{
  "init": "trunc",
  "lr_head": 0.0188,
  "batch_tokens": 32768,
  "max_steps": 6116
}
Each number is 128 + 24 x the weight over its row's rms, rounded and kept within 0 to 255. Layers, rows and columns count from 0. The size above them is the row's rms in percent of the matrix's.

# layer 4 MLP down (transposed), 1152x192, rms 0.0303, rows 350-385, columns 96-191
size [101  95 113  97 102 104  99  93  97 111  97 105  93  87 104  90 103  96  96 107  97  98 111  93  93 108 108  91  98 101 104 103 117 112 133  98]
[[127 131 167 117 169 124 115 146 160 162 162 112 122 135 109 153 104 133 158 111  74 144 105 141 132 149 114 114 102 138  86 145 150 126 101 134 113 114 135 141 137 123 134 116 132 119 163 117 113 121  90 129 132 164 133 139 105 106 173 115  87 182 161 104 130 148 156 151 158 140 106  77 148 154 145 155 174 155 108 109 156 177  84 109  99 134 110 113 128 137 115 130  97  94  98 121]
 [ 99 128  98 159 118 112 137  88 105 162 120 125  84  74 123  86 138 123 121 144 100  80 148 116 168 172 171 143 120 164 128 125 120 144 160 132 173 129 123 171 101 161 121 131 144 194 140 108 143 138 116 131  90 134 148 174 161 123 127 135 129 106 112 102 127 144 117 136 140 165 150 119 141  98 112 156  75  91 162 129 151 116 142 101 128 134 172 109 133 102 171 140 120 113 129 134]
 [129 177 128 126 134 105 121 190 142 124 128 142 162 146 141 119 102 112  97 109 130 129 112 146 154  70 109 124 126 108 128 135 147 119 147 117  89 139 134 156 153 111 149 119 148 119 148 137 155 107 131 125 113 112 131  74 117 131 109 134 122 123  70 157 104 127 117 126  96 136 116 114 103 155 143 107 185 119 114 124 131 199 142 136  36  99 153 112 144 139 127 119 221 114 125 106]
 [ 74 124 145 120 109 143 118 112 115 120 121 109 149 138  78 146 143 109 109 151 102 108 112 157 144 107 111 143 126 148 138  81 113 168  69 119 142 162 152 154 126 143 146 133 121  90 135 138 129 112  92 155 129 123  87 155 121 103  83 116 138 116 166  78 111  90 153 142 105 100 156 133 111 131 173 148 136 128 125 140 119 133 134  97 185 124  86 143 114 108 159 100 155  90 119  95]
 [119 139 151 110 106 140 111 133 119 128 147 138 167 156 144  90 141 146 141 119 168 106 113 169 122  84 135 105 109 181 146 162 153 150 104 151 132 122 118 136 103 106 153 112 131 113 131 126 123 112 113 127 123 142  89 143 124 126 131 160 145  96 119 184 165  96 175 100 110 139  94  86 146 142 142 121 141 149 141 159 143 130  96 136 112 123 124 110 114 101  67 128  82 141 112 122]
 [112 131 126 132 138 149 111 116 103 109 120 136 115 108 104  95 146 146 124 156 127 106 176 134  98 175 117  97 121 142  83 122 164  65 151 125 158 128 139 114  68 188 110 151 111  87 138 121 125 136  95 124 137 111  99 156 136 126 134 135 151 133 155 131 133 118 148 136 101 136 126 135 151 159 105 115 163 133 147 121 175 111  95 126 159 121 109 155 136  97  85 137 163 132  90 142]
 [132 116 127 124 173 149 126 130 122 153 146 140  92 110 171 106 114 144 162 120 134 140 104  87 136 112 168 135 146 167 157 130 124 122  97 152 101  99 150 124 137 139  98 134 102 145 108 149 139  87 125 129  94 113 116 103 126 101 120 159 125 137  99 122 158  92 131 117 144 138  92 131 143 173 152 125 124 114 110 110 212 133 145 121 167 126 140 117 145  89 168 144 117 116  99  99]
 [128 131 133 173 128 152 127 119 127  73 135 113 148  90 126 122 179 119 143 163 118 158 121 149 124 113 111 138 161 116  90 136 146  97 113 135  82  97 135 145  77 164 120 112 130 131 136 118 109 145 127 129 164 112 159 172 144 113 130  85 137 154 131 128 134 168 153 143  82  86 138 158 163 105 143 118 140 128 106 114 164 147 106 140 109 131 110 114  70 121 157 118 150 156 136  87]
 [118 124 155 130 123 138 148 154 122  75 127 123  97  71 115 127  92 135 139 117 123 175  94 181 112 160 130 102 131 122 127 165 151 122  98  92 159 130 109 151 110 110 123 140 135 121 120 155 127 124 155 142 142  96 156 155 126  84 104 131 142 101  89 201 115 100 117 134  95  96 140 155 108 128 126  95 117  99 144 152 127 152 115 138 152 150  99 167  94 129 118 144 170 165 126 112]
 [136  82 130 143 132 117 129 121  66 142 116 125 162  88  97  78 113 144 142 106 158 159  99 149 111 135 136 133 144 147 171 113 155 122 113 135 135 174 163 114  89 142 124  73 155 119 126 132  97 108 130 162  82 124 118  79  95 103 134 181 149 115 129 111 117  97 103  95 138 129 149 126 124 138 108 155 151 121 136 133 103  97 157 101 147 141 133 117 147 151 137 169 116  83 109 187]
 [ 99 125 107 155 200 129 125 142 111 159 107 118 130  99 126 135 101  97 138 112 131 131 101 155 121 163 145 151 139 141 124 198 136 157  97 138 134 100 146 125 104 126 147 124 147 124 131 129 151 123 174 154 124 111 116 126 130 130 130 178 138 120  98 144 117 158 153 143 152 109 121 103 116 119 153 158 124 136 103  98 145 127 100 159 128 119 172 104 117 113  82 179 114 133 115 124]
 [132 117 103 133 133 138 121 149 146 150 152 103 142 117 152  99  99 150 151 137 141 130 110 130 142 118 106 155 129 126 104 139  85 108 140 125 129 138 142 145 167 128 151 134 119  89 148 136 164 117 109 123 111 108 101 105 154 166 166 127 107  76 152  74  83 121 149 137 103 178 125 195 138 132 159 133 149  98 165 119 123 149 140 130 114 108  91 173 126 110 138 178 198 135 159 159]
 [120 130 113 103  86 149 196 141  68 103 145 144 115 112 117  97 117 110 100 139 150 124 118 103 128 106 137 120 147 101 136 132 141 109 131 120  91 129 128 127 125 114 135 156 155 132 147 164  89 132  88  81 112 157 130 111 111 101 185 151 111 111  85 125 159 134 132 129 154 179 151 172 132 112 123 117 129 109 113  97 123 132 143 101 132 145 126 153 132 128 138 143 148 137 127 116]
 [106 122  99 115 139 119 170  94 102  91 172 102 114  98 103 117 107 122 191 149 130 120 119 141 111 164 110 122 179 111 133 152 162 110 134 118 137 161 124  69 162 114 121 104 109 177 147 100 167 122 143 110 137 114 140 138 133 131 151  98  99 122 141 129 116  69 131 125  80 118 137  90 137 138 166 151 141 113 117 127 143 127 170 100 170  77 153 145 134 172 135 109 128 134 108 161]
 [163 145 154 108 112 136 136 142 123 110 159 130 100 119 131 116  95 110 130 188 149 149 114 123 136 114 103 135 132  97 133 131 126 142 128 159 128 168 126 179 165 146 181 128  94 128 121 140 132 160 116 128 150  94  89 127 182 118  99 149 161 147 126 141 108 137 120 137  95 109 114 115 101 147 140 165 106 144 103  94 124 119 126 146 143 140 152 111 137  97 136 109 119 150 136 139]
 [175 120  90 139 149 127 118 102 153 131 142 113 131 169 157 130 148 153 148 122 109 112  83  94 135 110 129 151 154 174 104  92 107 144 132 109 166 124 154 143  90  88 103 164 112 147 110  92 122 133 134 103 115 142 109  75 127 119 141 136 119 135 144 145  89 153 134 140 143 145 117 121 139 124  96 123 139 146 127 177 123 113 132 100 108 158 141 145 116 107 172 102 162 111 115 121]
 [114  74 139 164  90 138 122 138 143 129 121 134  95 120 121 165 119  92 129 117 105 138 141  92 104 186 144  68 128 129 119 129 129 144 122 124 122 144 156 138 141 116 141 104 131 144 112 155 123 155 146 148 108  84 133  71 137 148 119 113 107 137 122 119 148 154 113 134 113 120 146 146 130  96 159 152 101 103 133 145 118 155 100 169  95 121 141 134 151 164 149  91  65 133 104 149]
 [136 106  97 125 152 149 115 132 192  76  96 148 129 115 135 109 120 137 147 149  86 156 118 130 137 103 120 100 156 117 129 160 133 138 131 170 150 135 153 132 191 105 126 129 105  97 134  91  83 119 142 138 115 138 143 140 126 124  95 116 107 103 113 130 147 123 147 169 118 133 124 109 127 140 174 137 131  76 132 112 116 157 163 174 159  86 130 146 129 145 121 114  96 150  80 114]
 [146 100 109  92 102 144 163  82 134 159 146 128 160 131 128 164 133 130  99 104  93 156 103 104 139 107 123 127 157 108  85 129 120 167 148 120 159 129  81 125 162 100 116 128 102 132 121 129 127 133 112 113 150 185 120  76 105 134 131 127  92 112 121 166  98 147 146 117 146 125 148 175 121 148 133 127 106 124 113  99 157 133 122 124 121 119 140 143  96 105 156 148 133 170 137 124]
 [147 108 147 124 117 168  99 126 174 114 179 129 148 129 106 145 141 107 100 119 125 113 107  93 104  75 115 132 142 149 130 106 126 147 101  96 159  73 126 122 120 116 178  90 115 173 119 118 154 104 124 102 186 121 112 100  80 139 153  98 120 105 129 186 164  88 115 159 146 108 125 157 151 165 150 120 170 137 161 126 118 130 119 139 113 162  93 158 108 154 122 152 148 108 143 121]
 [ 73 119 137 104 158 128 137 151 169 105 130  90 156 144 114 108 102 142 124 137 115 102 145 141 136 144  88 170  75 104  96 119 104 149 168 106 198  89 108 124  85 104 160 132 150 105 116  94 136 123 156 139 153 152 161 136 122 114 124 110  93 112 130 130 104 128 172 111 132 160 127 115 161 132 145 105 136 112 122  83 124 105 136 120 177 111 111 173 117 130 104 143 148 109 148 137]
 [103 126 115 141  92 141 173 127 181 190 114  99 149 158 139 126 102 129 155 180 154 145 140 145 134 127 131 128 134 108 103 123 134  77 172 133 106 162 121 124 108 133 109 110 109 131  80 138 136 151 121 129 146 157 133 128 124 150 129 120 124  88  72  87 136 114  63 114 101 127 121 129 119 109 136 141 107 111 147 160 126 101 137 144 158 111 137  66 110 140 131 146 183 109 142 145]
 [125 139 121 133 101 123 149  85 135 126 165 151 143 137 130 140 123 141 133 112 114 124  74  81 131 141 157 103 113 139 112 138 115 145 123 115 116  92 133 111 113 151 122 137 128 139 183  95 106 141 103 131 140 121 135 150 156 117 112 106 142 149 142 121 136 114  99 136 110 100  96 115 131 152 152 134 140 122 114 140  93 121  93 152 155 138 100 116  96 142 182 143 161  85  88 123]
 [154 189 148 162 137 153 122  92 114 126 131 120 174 140 137 122 179 150 149 142 128 132 108 115 170 112 117  71 143 140  97 122 128 139 139 138 105 121  94  96 152 102 141 131 150 154 124 175 123 126 124 162 161  79 175  84 122 134 137 101  79 120 168 116 142 148  77 142 164 104  85 139 124 118 168 168 103 107 125 152  74 114 118  88 132 130 132 147 116 132 116 113 126 115 113 101]
 [115 115 127  95 114 145 106 124 152 163 162 137 133 138 130 112 109 143 102 119 132 153 160 128 135 133 118 145  87 114 136 132  88 133 120 132 187  83 116 112 121  94 136 150 110 145 103 157 178 153 137  88 120 129 134  96 142 127  98 120 148 113 106 165 138 106 147 137 133  76 126 165 129 133 166 150 154 126 164 128  70 114 169 132  99 154 104 109 139 146  99 140 107 112 146 155]
 [149 122 142 108 149 174 159 157 115 121 103 101 162 124 144 125 110 131 145 100 120 151 155  93  93 146 174 113 155 158 108 103 141 131  89 117 220 154 105  68 128 128 166 111 132 131  99 182 138 126 151 107 130 145 130  98 142 103 132 132 134 110 168 133 140 121 162 161 129 143 134 145 125 114 158 119 105 125 107 123 126 135 137 116 124  96  97 135 121 122 101  82  92 122 132 160]
 [134 119 124  54 137 135 156 138 110  75 168 114 108 151 101 118 133 105 163 161 106 134 162 124 108 118 156 119 171 158  99 127 150 149 128 171 137 187  98 112 157 119 156 135 112 129 153 145 149 159 156 119 166 100  90 187 123 140 147 126 125 140 121  92 158 143 160 103  80 141 107 131 134 114 134 154 121 104 120 168 108 126 144 146 138  90 145 130  95 122 159 140 141 105 156 111]
 [ 91 128 126 129 146 108 119 129 186  98 148 155 142 103  79 159 150 154 150 135 139 135 117 168 131 158  84 121 136 107  81  76 113 132 146 104 148 114 101 112 137 190 139 109 130 139  94 147 129 151 128 168 155 156 150 118  94 173 149 104 140 103 158 151 126  98 136 152 103 139  94 112 103 117 138 118 149 120 151 136  99 133  99 106 130 139  87 160 100 125 129 138 133 158 142  90]
 [155 104 130  91  86 135 103 136 146  94 116 134 124 121 115 154 130 141 125 125 114 103 114 139 140  79 150 118 143 175 101 109 128  98 155 148  96 109 142 162  96 117 130 103  82 133 123 120 111 153 114 166 145 120 134 146 114 149 144 157 136 153 175 108 136 147 134 135 137 178  88 157 126  94 121 119 114 133 144 118 105 126 161 105 163 116 125 144 132 124 136 134  87  88 131 148]
 [115 161 122 119 152  89 115 110 123 143 128 138  87 135 100 146 112 189 138 178 120 110 125 121 164 131 166 138 102 136 114  89 158 104 138 130 151 105 130 115 160 131  86 135 131 114 100 171 108 126 103 166 130 122 142 130 127 102 166 123  86 114  96 107 133 116 147 112 114 115 123 134 124 135 118 161 102 139 144 192 117 139 143 135  79 117 120 143 122 163 130 116 114 166 150 135]
 [133 142 147 130 197 123 123 101 118 143 119 174 108 158 109 124  98  94 104 129 109 112 126 130 131 119 121 140 107 147 106 139 133 114 166 153 136  85 129 134 109 191  69 130  99  98 138 159 160 130 135 133 162 178 105 108 165 133  92 129 129 128 171 121 116 157 145 131 158 130 147 117 100 142 140 123  98 133 137 169 121 127 139  98 163 129 137 108 117 103 138 127  97 164 114 177]
 [146 116  66 167  78 108  84 138 103 137 137 115  91 147 152 129 162 116 179 129 185 136  87 152 110 116 168 125 145 130 114 140 129  83 148 107  86 146  97 148 182 126  84 163  93 125 120 114 127 122  99  95 143 128 121 179 102 141  94 159 118 141 141  89 159 105 143  82 106 128 155 130 101 124 145 158 142 128 160 143 101 135 126 112 151  95 138 139 136 113 117 142 176 136 129 112]
 [ 96 132 146 112 106 102 174 132 121 139 114 105  89  91 119 112 130 111  86 185 152 101  96 164 173 106 103 160 147 132 167 132 132  95 132 111 126 146 135 120 112 134 151 100  91  72 128 103 125 111 134 117 108 141 120  95 100 108 117 122 131  90 149 161 162 133 110 103 160 132 127 129  86 146 101 142 136 135 138 143 164 132  98  96 121  96 136 144 165 118 138 148  98 145 130 124]
 [136 147 102 128 162  76 132 124 177 115 139 129 128 109 115 157 155 134 147 112 108 113  72 120  85 115 109 129 147 121 141 165 131 121  90 170 133 156 134 144 145 147 116 109 132 131 166 113  98 132 172 117 130 134 128 154 124 114 113 122 128 130 151  76  95 141 141 119 127 147  96 111 158  90 116 115 133 111 110 158  86  87 158 104 127  46 122 134 126  98 140  88 140 105 108 181]
 [106 100 113 140  91 189 143 118 135 131 122  84 109  99 160 134 126 183 144 117 123 120 128 145 176  92 113 148 121 134 159 102  83 153 128  77 108 168 135 107 115 124 115 144 116  84 122  91 160 140  72 130 135 115 109 155  93 106 144 113 174  97 132 170 151  93 191 152 168 137 111 121 127 161 122 157 124 118 105 110 122 160 139 113 129 141 152 111 118  91 146 156 121 126  91 161]
 [138 138 139 102 118  87 130 133 146 151 111 134 175 126 138 128  77 129 110 138 143  93 143 114 135 155 111 142 166 117 159 114 105  95 122 107 135 128 168 117 110 103 108 112 156  76  85 120  91 158 126 134 144 161 177 103 160 134 127  90 130 115 110 130 110 161 120 126 121 144 138 131 141 148  91 143 147 101 118 147 115 120 124  97 107 150 119 111  83 149 154  82  91 102 142 163]]
# layer 4 MLP up, 1152x192, rms 0.0746, rows 351-386, columns 96-191
size [ 94 104  94 114 102 101  92 103 106  97 106 104  81  98  91 104  97  95 105  99 101 111  94  99 112 106  97  93 104 106 107 104  98 112  97  93]
[[132 111 139 132 121 139 154 120 125  92 147 125 139 176 121 136 157 168 128 105 110 123 118  98 119 124 125 105 101 118 106 137 157 148  74 114 103 127 158 124 136 121 145 101 107 112  82 148 109 104 146 130 192 147 125 122 112 123 142 138  79 117 119 158  82 108 177 145 118 146 155 141 105 116  89 181 156 109 151 129 110  99 141 136 105 107 126 133 158 146 168 140 162  79 158 141]
 [117 129 163 143 112  73 133 112 126  68 113 164 129 144 152 108 121 141  88 130 149 129 131 116 105 158 130 176 129  97 121 101 134 151 115  71 134 136  94 113 100 138 130 105 144 135 148 106 142 156 130 135  86 138  68 117 137 136 114 100  92 107 122 119 167 117 160 144 162 147 148 149  95 144 116 115 136 120 140 128 127 116 177 119 114 128 107 151 150 133 120 121 140 103 130 138]
 [159 152 151 144 107 107 121 111 133 169 143 106 162 125 156 164 123 157 107 127 173 100 149 110 122 140 146 130 155 137 102 160 128 131  87 147 143 138 165 128 119 132 133 100 147 139 176 102 102 129 111 108 138 121 169 176 155  98 119 168 116  68 125 140 123 118 133 151  99 104 129  54  96 122 137 132 147 109 133 131 119 133 121 102 148 123 116 116 133 140 138 123 137  78  87 126]
 [176 128 125  99 108 123 106 104 157 105 116 105 146 121 110 142 106 111 106 140 113 110 153 106 114 122 141 112 149 114 173 150 135 158 140 124 109 144 152 108 155 125 136 140 130 129 132 151 126 115 134 142 143  86 130 155 126 150  95  76 132 149 124  98 105 131 127 163 119  92 117 124 136 166 161 110 165 164 158 148  87 104 143 137  95 122 130 142 114 170 104 128 157  78 104 156]
 [149 120 108 105 111 145 135 159 118 111 149 126 139 139 110 187 105 185 126 112 144 118 150 115 119 139 116 109 103 105 135 142 102 155 161 100 135  90  82 105 156 110 135 115 118 163 147 128 121 142 124 159 108 173 127 122 150  98 143 133  68 142 126 143  95 143 112 124 136 143 114 106  75  89  99 103 151 106 128  94 154 112 129 100 112 147 153 139 106 184 135 112 163 135 139 104]
 [109 117 115 131 113 154 131 136 173 122 104 134 156 117 139 139 136  99 150 133  89  90 135 121 145 112 151 157 125 120 112 126 154 137 124 135 108 113 113 143  55 102 152 147 151  95 157 102 145 104 125 137 168 164 160 136 104 101 108 111 119 126 150 142 108 144 147  92 143 109 161 121 127 133 122  92 158 168 135 111 106 122  89 132 100 162  92 133 140 102 143 102 113 159 136 106]
 [111 117 136 123 125 107 115 119 136 102 126 104 108 111 150 124 104 111 102 117 154 141 117 135 107  92 125  91  99  79 109 149 121 150 114 152 163 150 144 109 163 104 130 119 143 139 166 132 118 137  96 147 158 119 159  91 125 135 133 111  96  61 120 141 129 130 118 134 129 112 120 100 125 177 109 135 105 122 169  97 101 126  96 140 134 187 170 144 146 130  93 115 110 136 133 114]
 [128 145 115 135 119 131 108 188 113  92 155 147 117  94  93 128 145 106 138 138 148 115 113 127 104 105 124 169 118 100 164 136  98 146 132 160 141 125 139 152 104 163 136 131 135 145  84 121 152 125 147  84  95 147 126 150 133 149 145 126 157  73 144 112 150 129 161 131 142 106  99 122  82  93 114 134 110 139 119 139  66 167 100 148 161 109 132  81 111 134 113 119 134 152 161 134]
 [178 152 141 115 128  84 150 144 133  99 159  98 165  82 131 149 115 116 112 124 118 132 133 170 129 143 124 121 110 121 130 135  86 125 170 102 100 123  88 132 164 166  82 117 108 138 149 147  88  97  91  95 114 113 122 128 105 125 129  98  82 143  83 100 150 111 108 123 109 116 160 143 126 118 130 107 100 158 108 124 147 131 132 165 151 123 138 135 111 136 140 199 173 131 157  87]
 [110 138 146 100 134 119 153 156 106 123 129 114 112  59 136  96 121 148 146 104 129 157 104  80 112 161 159 106 138 109 133 126 158 143  97  85 150 162 137 137 128 114 135 107 115 129 100 112 162 111 112 127 129 143  83 103  77 125 118 134 107  81 146 109 159 123 148 135 172 147  85 139 127 127 128 168 107 157 143 111  87 129  94 162 141 128 131 150  63 130 106 113 123  88 173 145]
 [105 153 125 143 122  98 171 104 124 122 123 138 131 136 146 128 135 132 103 144  96  99 147 126 132 113 155 177 151 138 132 131 162 138 102 145  90 153 153 155 136  99 135 118 148 132 112 106 121  96 140  86  58  82 107 123 128 139 134  85 116 147 123 100  89 165 176 126 143 164 160 110 163 135 127 112 146 133 118 122 168 152 129 138 164 167 105 132 112 135 116 131 134 120 127 105]
 [122 137 110 145 186 132 141  55 166 134 137 145 116 158 137 130 150 140  96 111 130  97 147 144 109 152  73 132  94 149 157 153 126  96 187 140 123 154  94  81 131  94 122 164 124 130 129 146  87 124 137 109 138 135 125 145 123 101 103 126 119 134 114 132 106  90 157 163 105 135 157 121  82 161 190 155 142 111  83 120 127 104 140 135 131 164 153 165 126 131 116 127  97 124 137 100]
 [108 136 147 117 101 138 154 106  96 173 154 141  84 131 157  99 153 136 103 121 152  86 127 128 152 135 106 158 128 157  61 127 152 178 138  97 148 129 152 136 163 100 118  97  76 165 106 178 136 100 152 163 101 110 120 152  66 146 117 151 168  99 111 130 176 174 111 124  87 116 101 108 131 133 141 109 116 134 112 112 127 133 129  94 140 131  67 134 124 119 154 113 122  98 129 115]
 [165 140 171 124 128 141 128 104 165 146 135 115 100 130 132 162 129 132  91 141 119 110 133 108 137 122 110 117  94  98  97  75 157 133 108 133 173 147 169 130 117 154 118 111 157 133 120 120 116 179  93  91  84 154 134 128 121 122 134 118 117 121 130 111 139 128 163 110  83 112 144  92 196 125 128 107 114  74 192 127 143 131 104 137 119 135 102 138 160 138 100 115 181 104  95 123]
 [127 145 114 132 155 148 147 120 131 155 122 110  99 153  85 138  96  95 165 133 161 161 120 154 140 114 154 122 105 123 137 166 101 127  96 126 177 102 116 111 135 133 152 205 115 156 183 154 137 162 161 161  79 193  92 176 133  98 145 153 140  93 156 136 127 148 136 132 181 147 113 103 148 129 103 104 129 148  56 145  93 118 128 131 149  99  98 137  91 117 137 108 123  96 107 125]
 [118 159 138 105 130 107  91 123 132 175  98 145 147 179 171 146 140 115 142 167 128 134 140 114 138 113 184 136 142 144 115 121  90 162 109 154 140 132 109 124 117 142 113 150 126 100  91  93 158 128  85 124 101 139 123 134 119 132 135 132 155 138  67 161 128 120 145 129 104 142 131 145 143 156 134 126 136 111 134 144 170 123 109  96  97 144  92 142 106 121 147 163 139 129 122 100]
 [123  93  92 125 154 147 125 132 107 123 126 148  88 109 146 107 107  72 148 137 121 119 132 152 122 139 100 105 116 130 127 118 134 142 134 112 143 142 118 146 119 136 118 136 181 174 123 190 153 132 134  91 181 147 121 135 156 138 139  92 155 132 106 126 194 167  92 141 125 127 145 116 115 163 162 131 154  98 110 144  72 147 102 110 185 159 106 143 120 101 121 168 167 130 154 115]
 [150 122 132 119 134 130 125 118  92  94 143 164 126 182 139 165  96 120 114 144 142 126 148 133 132 176 144 125  93 156 119 159 149 111  86 138 116 154 158 116 136 141 106 121 108 121 126 106 136 136 144 113 131 120 114 162 122 114 135 101 141  86 106 119 121 102 107 130 115 103 122  53 148 141  99 139 123 122 144 170 166 166  73 133 146 134 170 145 114 109  77 149  87 116 189 127]
 [130 158 133 103  97 127 128 127 149 103  91 122 122 103 123 137 121 137 138 138 110 108 112 150 127 196 120 192 121 149 137 104 115 118 126 147 139 153 147 129  99 160  87 139 120 137 139  96 103 117 120 126 105 125 109 113 145 162 110 124 129 127 123 161 145 120 132 121 142 121 142  94 168 108  86 138 132 156 158 104 129 141 121 140 142 160 134  96 141 128  75 116  78 158 120 103]
 [163 132 154 130 101 147 122 180 105 126 103 107 107 122 163 172 146 140 135 105 145 144 132 133 140 173 153 162 102 121 163 117 164 125 127 119  55  86 101  88 129 149 137 110 123 114 119 146 114  91 149 148 103 148 138 139 142 168 116 134 133 163 120 157 115 143 134 122 104 134 162 125 148 123 103 158 145 104 181 121  95 153 111 138 144 139  72  86 158 121 171 118 158 155 116 157]
 [143 165 138  92 138 165 103 138  95 130 133  94 143 149 138 155  97  96 140 111  63 109 146  82 135 139 124 147 167  93 114 131 117 131  79 125 121  58 195 137 159 145 121 106 130 129 161 145 157 108 125 142 123 172 140 126 140 143 123 148 126 172 145 127 112 106 181 125 129 121 146 131  87 107 115  99 139 117  93 141 113 129 123  99 115 134 109 133 168 124 167 129 169  91 111 122]
 [136 109 119 124 146 119 140 107 110 137 154 152  81 179 123 139 130 147  95 102 126 149 162 123 101 134 132  96 133 122 161 170 119 140 132 112  95 127  98 142  92 127 151 135 115 192 101 141 162 126 132 107 137 105 121  83 144 108 154 100 115 119 101 117 115 156 121 144 112 131 161 118  97 122 142 178 110 139 122 104 141 129 116 111 123 122 111 160  96 147  79  92 166  74 119 130]
 [ 94 114 120  93 143 157 157 122 149 128  86 119 137 131 125 124 120 122 123 122 150 110 123 174 124 126 130 145 156 132 130  98 117 128 140  89 120 106 134  99 115 180 130 134 117 167 184 115 133 100 160 139 168 162 121 163 138 143 125  98 120 113 119 110 145 150 147 132 116 111 135  97 179  71 111 126 124 186 150 105 110 143 146 121 133 132  90 148 149 122 171 153 115 106 113 131]
 [ 95 173 161 138  82 126 102 121  76 100 131 107 150 153 137 123 125 146 124 145 119 141  87 155  95 127 125  72 150 116 141 118 100 144 108 104 113 128 163 173  99 145 127 137 126 129 148 122 123 117  81 159 106 112 134 167 118 129 155 173  95 156 105 141  95 122 172  98 115 163 114 161 125 106 131 129 103 102 130  96 144 134 120 157 168  83  90 121 134 131 175 117  69 164  91 142]
 [139 178  82 109 115 115  89 114 153 102 138 150 146 157 118 149 129 102 138 107 141 125 133 133 148 136  90 125 109  99 134 163 128 144 131 136  97 120 117 154 151 130 111 105  56 146 138  80 157 130 103 142 133 134 136 123 152 138 133 138 114 151 117 124 104 113 144 162 147  97  95 124 118 170 129 145 108 145 101 109 144 121 108 150 112 127 128 160 159 141 153 125 134 167 128  66]
 [118 113 127 143  84 135  74 129 134 136 166 162 144 155 117 129  80 146 113 123 147 139 130 118 146 172 126  98 126 131  91 115 147 101 129  94 110 124 122  79 111 124 115 101 138  95 129 148 119 129 113 160 127  89 138 127 114 133 127 133  85 111 143 113 140 122 135 141 185 160 126 119 140  92 131  93 126 165 157 100 135 170 108 142 161 146 120 144 150  94  98 135 101 123 172  93]
 [122 136 129 115  88  66 146 128  92 202 140 103 110 103 100 136 100 107 134 122 189 143 149 135 154  76 121 132 139 207 130 131 128 117 134 103 121 151 123  97 132 118 117 138 146 151 142 108  83 131 151 102 159 144 149 148 130 171 129 124 172  87 144 149 112 164 156 148 113 122 146 126 120 148 144 116  77 114 121 167 130 117 125 139 127 148 166 146 119 131  95 149 155 108 132  96]
 [118 121 186 118 126 147 135 121 109 136 115  73 180 169 163 118 122 118 143 129 117 153 106 142 167 173 153  83 107 105  96 119 110 151 122 128 141  89 130 107 105 139 105 100 171 145 143  99 132 127  97 117  92 145 106 152 106 162 113  91 167  79 129 130 106 159 133 128 137 128 125 134 106 165 137 153 119 109 142 157 117 109 104 120 105 164 119 145 163 115 143 131 121  97 121 133]
 [150 135 141 107 134 159 198 115 121 140 147 104  69 154 150 110 103 159 134 140 153 123 119 119 149  80  79 128 127  97  99  79 143 125 121 173  83 157 157 100 101 118 135 111 139 108 128 150 137 153 147 103 185 147 119 137 120 119 152 147 147 104 136 125 174 131 130 163 141 141 166 100 147  80 147 138 148 102 125 159 131 117  90 144 135 114 127 127 136 127  84  98 121 124 158 127]
 [104 127  92 124 155  69 115 120 104 133 132 141 106 141 179 100 107 144 143 140 109 130  83 133 114 164 111 119 187 128 136  97 100  71 123  91 154 134 118 143 108 125 147 163 111 158 138 116 112 126 141 107 112 134 182 113 121  51 143 159 141 124 139 162 142 123 163  83 104 134 142  86 102  88 105 130 156 118 164 144 156 124 114 139 124 154 142 111 158 135 145 131  95 125 133 141]
 [126 114 128 100 134 133 142 102 126 104 128 139 166 127 115  91 178  89 141 148  94  94 143 116 143  88 123  90 110  98 116 118 139 135 137 107 101 139 112  96 139 164 137 143 120 156 156 153 139 149 112 104 130 117  94 118 166 152 140 118 122 140 146 141  42 134 150 170 109 140 117 149 136 134 156 132 121 112 132 107 137 150 112 163 124 140 128 108 131 144 177 103 126  66 106  92]
 [129  97 109 115 120 111 131  97  98 122 157  77  87 115 138 130 143 136 132 179 115  97 131 141 132 142 126 124 151 165 132 116  97 160 115 129 145 143 165 114 154 138 123 157 128 132 152 123 116 185 161 115  93 122 130  93 127 127  77 139  92 104 116 158 114 124 119  98 151  99 103 133 128 114  91  78  98 140 131 147 116 105 111 114 123 128 140 174 139 150  98 156 145 133 155 117]
 [117 123 145 152 124 176 114 169 168 119 140 109 104 158 125 109 133 110 137 137 160 111 126  97 137 131 108 132 181 136 156 163  84 158 108 117  83 147 116 133 113 113 101 127 134 165 131 166 153 136  97 120 114 147 147 117  87 101 119 156 135 102 134 154 143 146 121 150 146 140 152 153 134 123 125 127 137 150 137  78 159 113 121 109 140 136 124 124 155 108  87 132 109 155 134  96]
 [199 141 143 117 106 158  80 115 132 135 142 121  95 142 151 130 126 155 119 137 100 130 119 130 139  96 143 141 115 130 104 113 125 122  89 141 166 192 107 123 151 110 104  82 155 123 179  77 125 136 143  99 121 148 104 157 115 104 129 156 122  77 157 125 122  97 148 136 133 165 122  63 121 136 133 131 127 133 139 122  94 121 163  87 135 114 104 137  91 122 115 105 196 116 116 141]
 [139 117 124 130  98 169 138 105  91 109 145  89 118 161 103 148 146 112 159  92 109 162 126 125 126 165 111 101 121 108 164 123 115  67 138 149 106 127 129 128 191 100 129 125 125 147  93 116 132 128 107  99 148 143 144 215 125 125 110 110  81 105 113 161 139 180 167 144 157 138 116 147 131 131 140 144  93 153 161 160 132 113 129 114 160  74 130 182 125 140  84 131  99 100 126 121]
 [117 161 153 125 143 112 113 175 133 129 161 170 126 146 137  81 130  82 154 118 121 118 125 164 150 112 129 102 142 120 101 144 132 103 123 110 100 146 155 108 111 142 125 173 118 135  99 126 145 140 149  87 106 131 144 135 123 180 155  87 113 134 143 127  94 124 140 173 141 121  90 131 122 128 179 120  83 133 118 105 136 128 122 122 143 125 163 130 142 141  78 149 174 150 134 177]]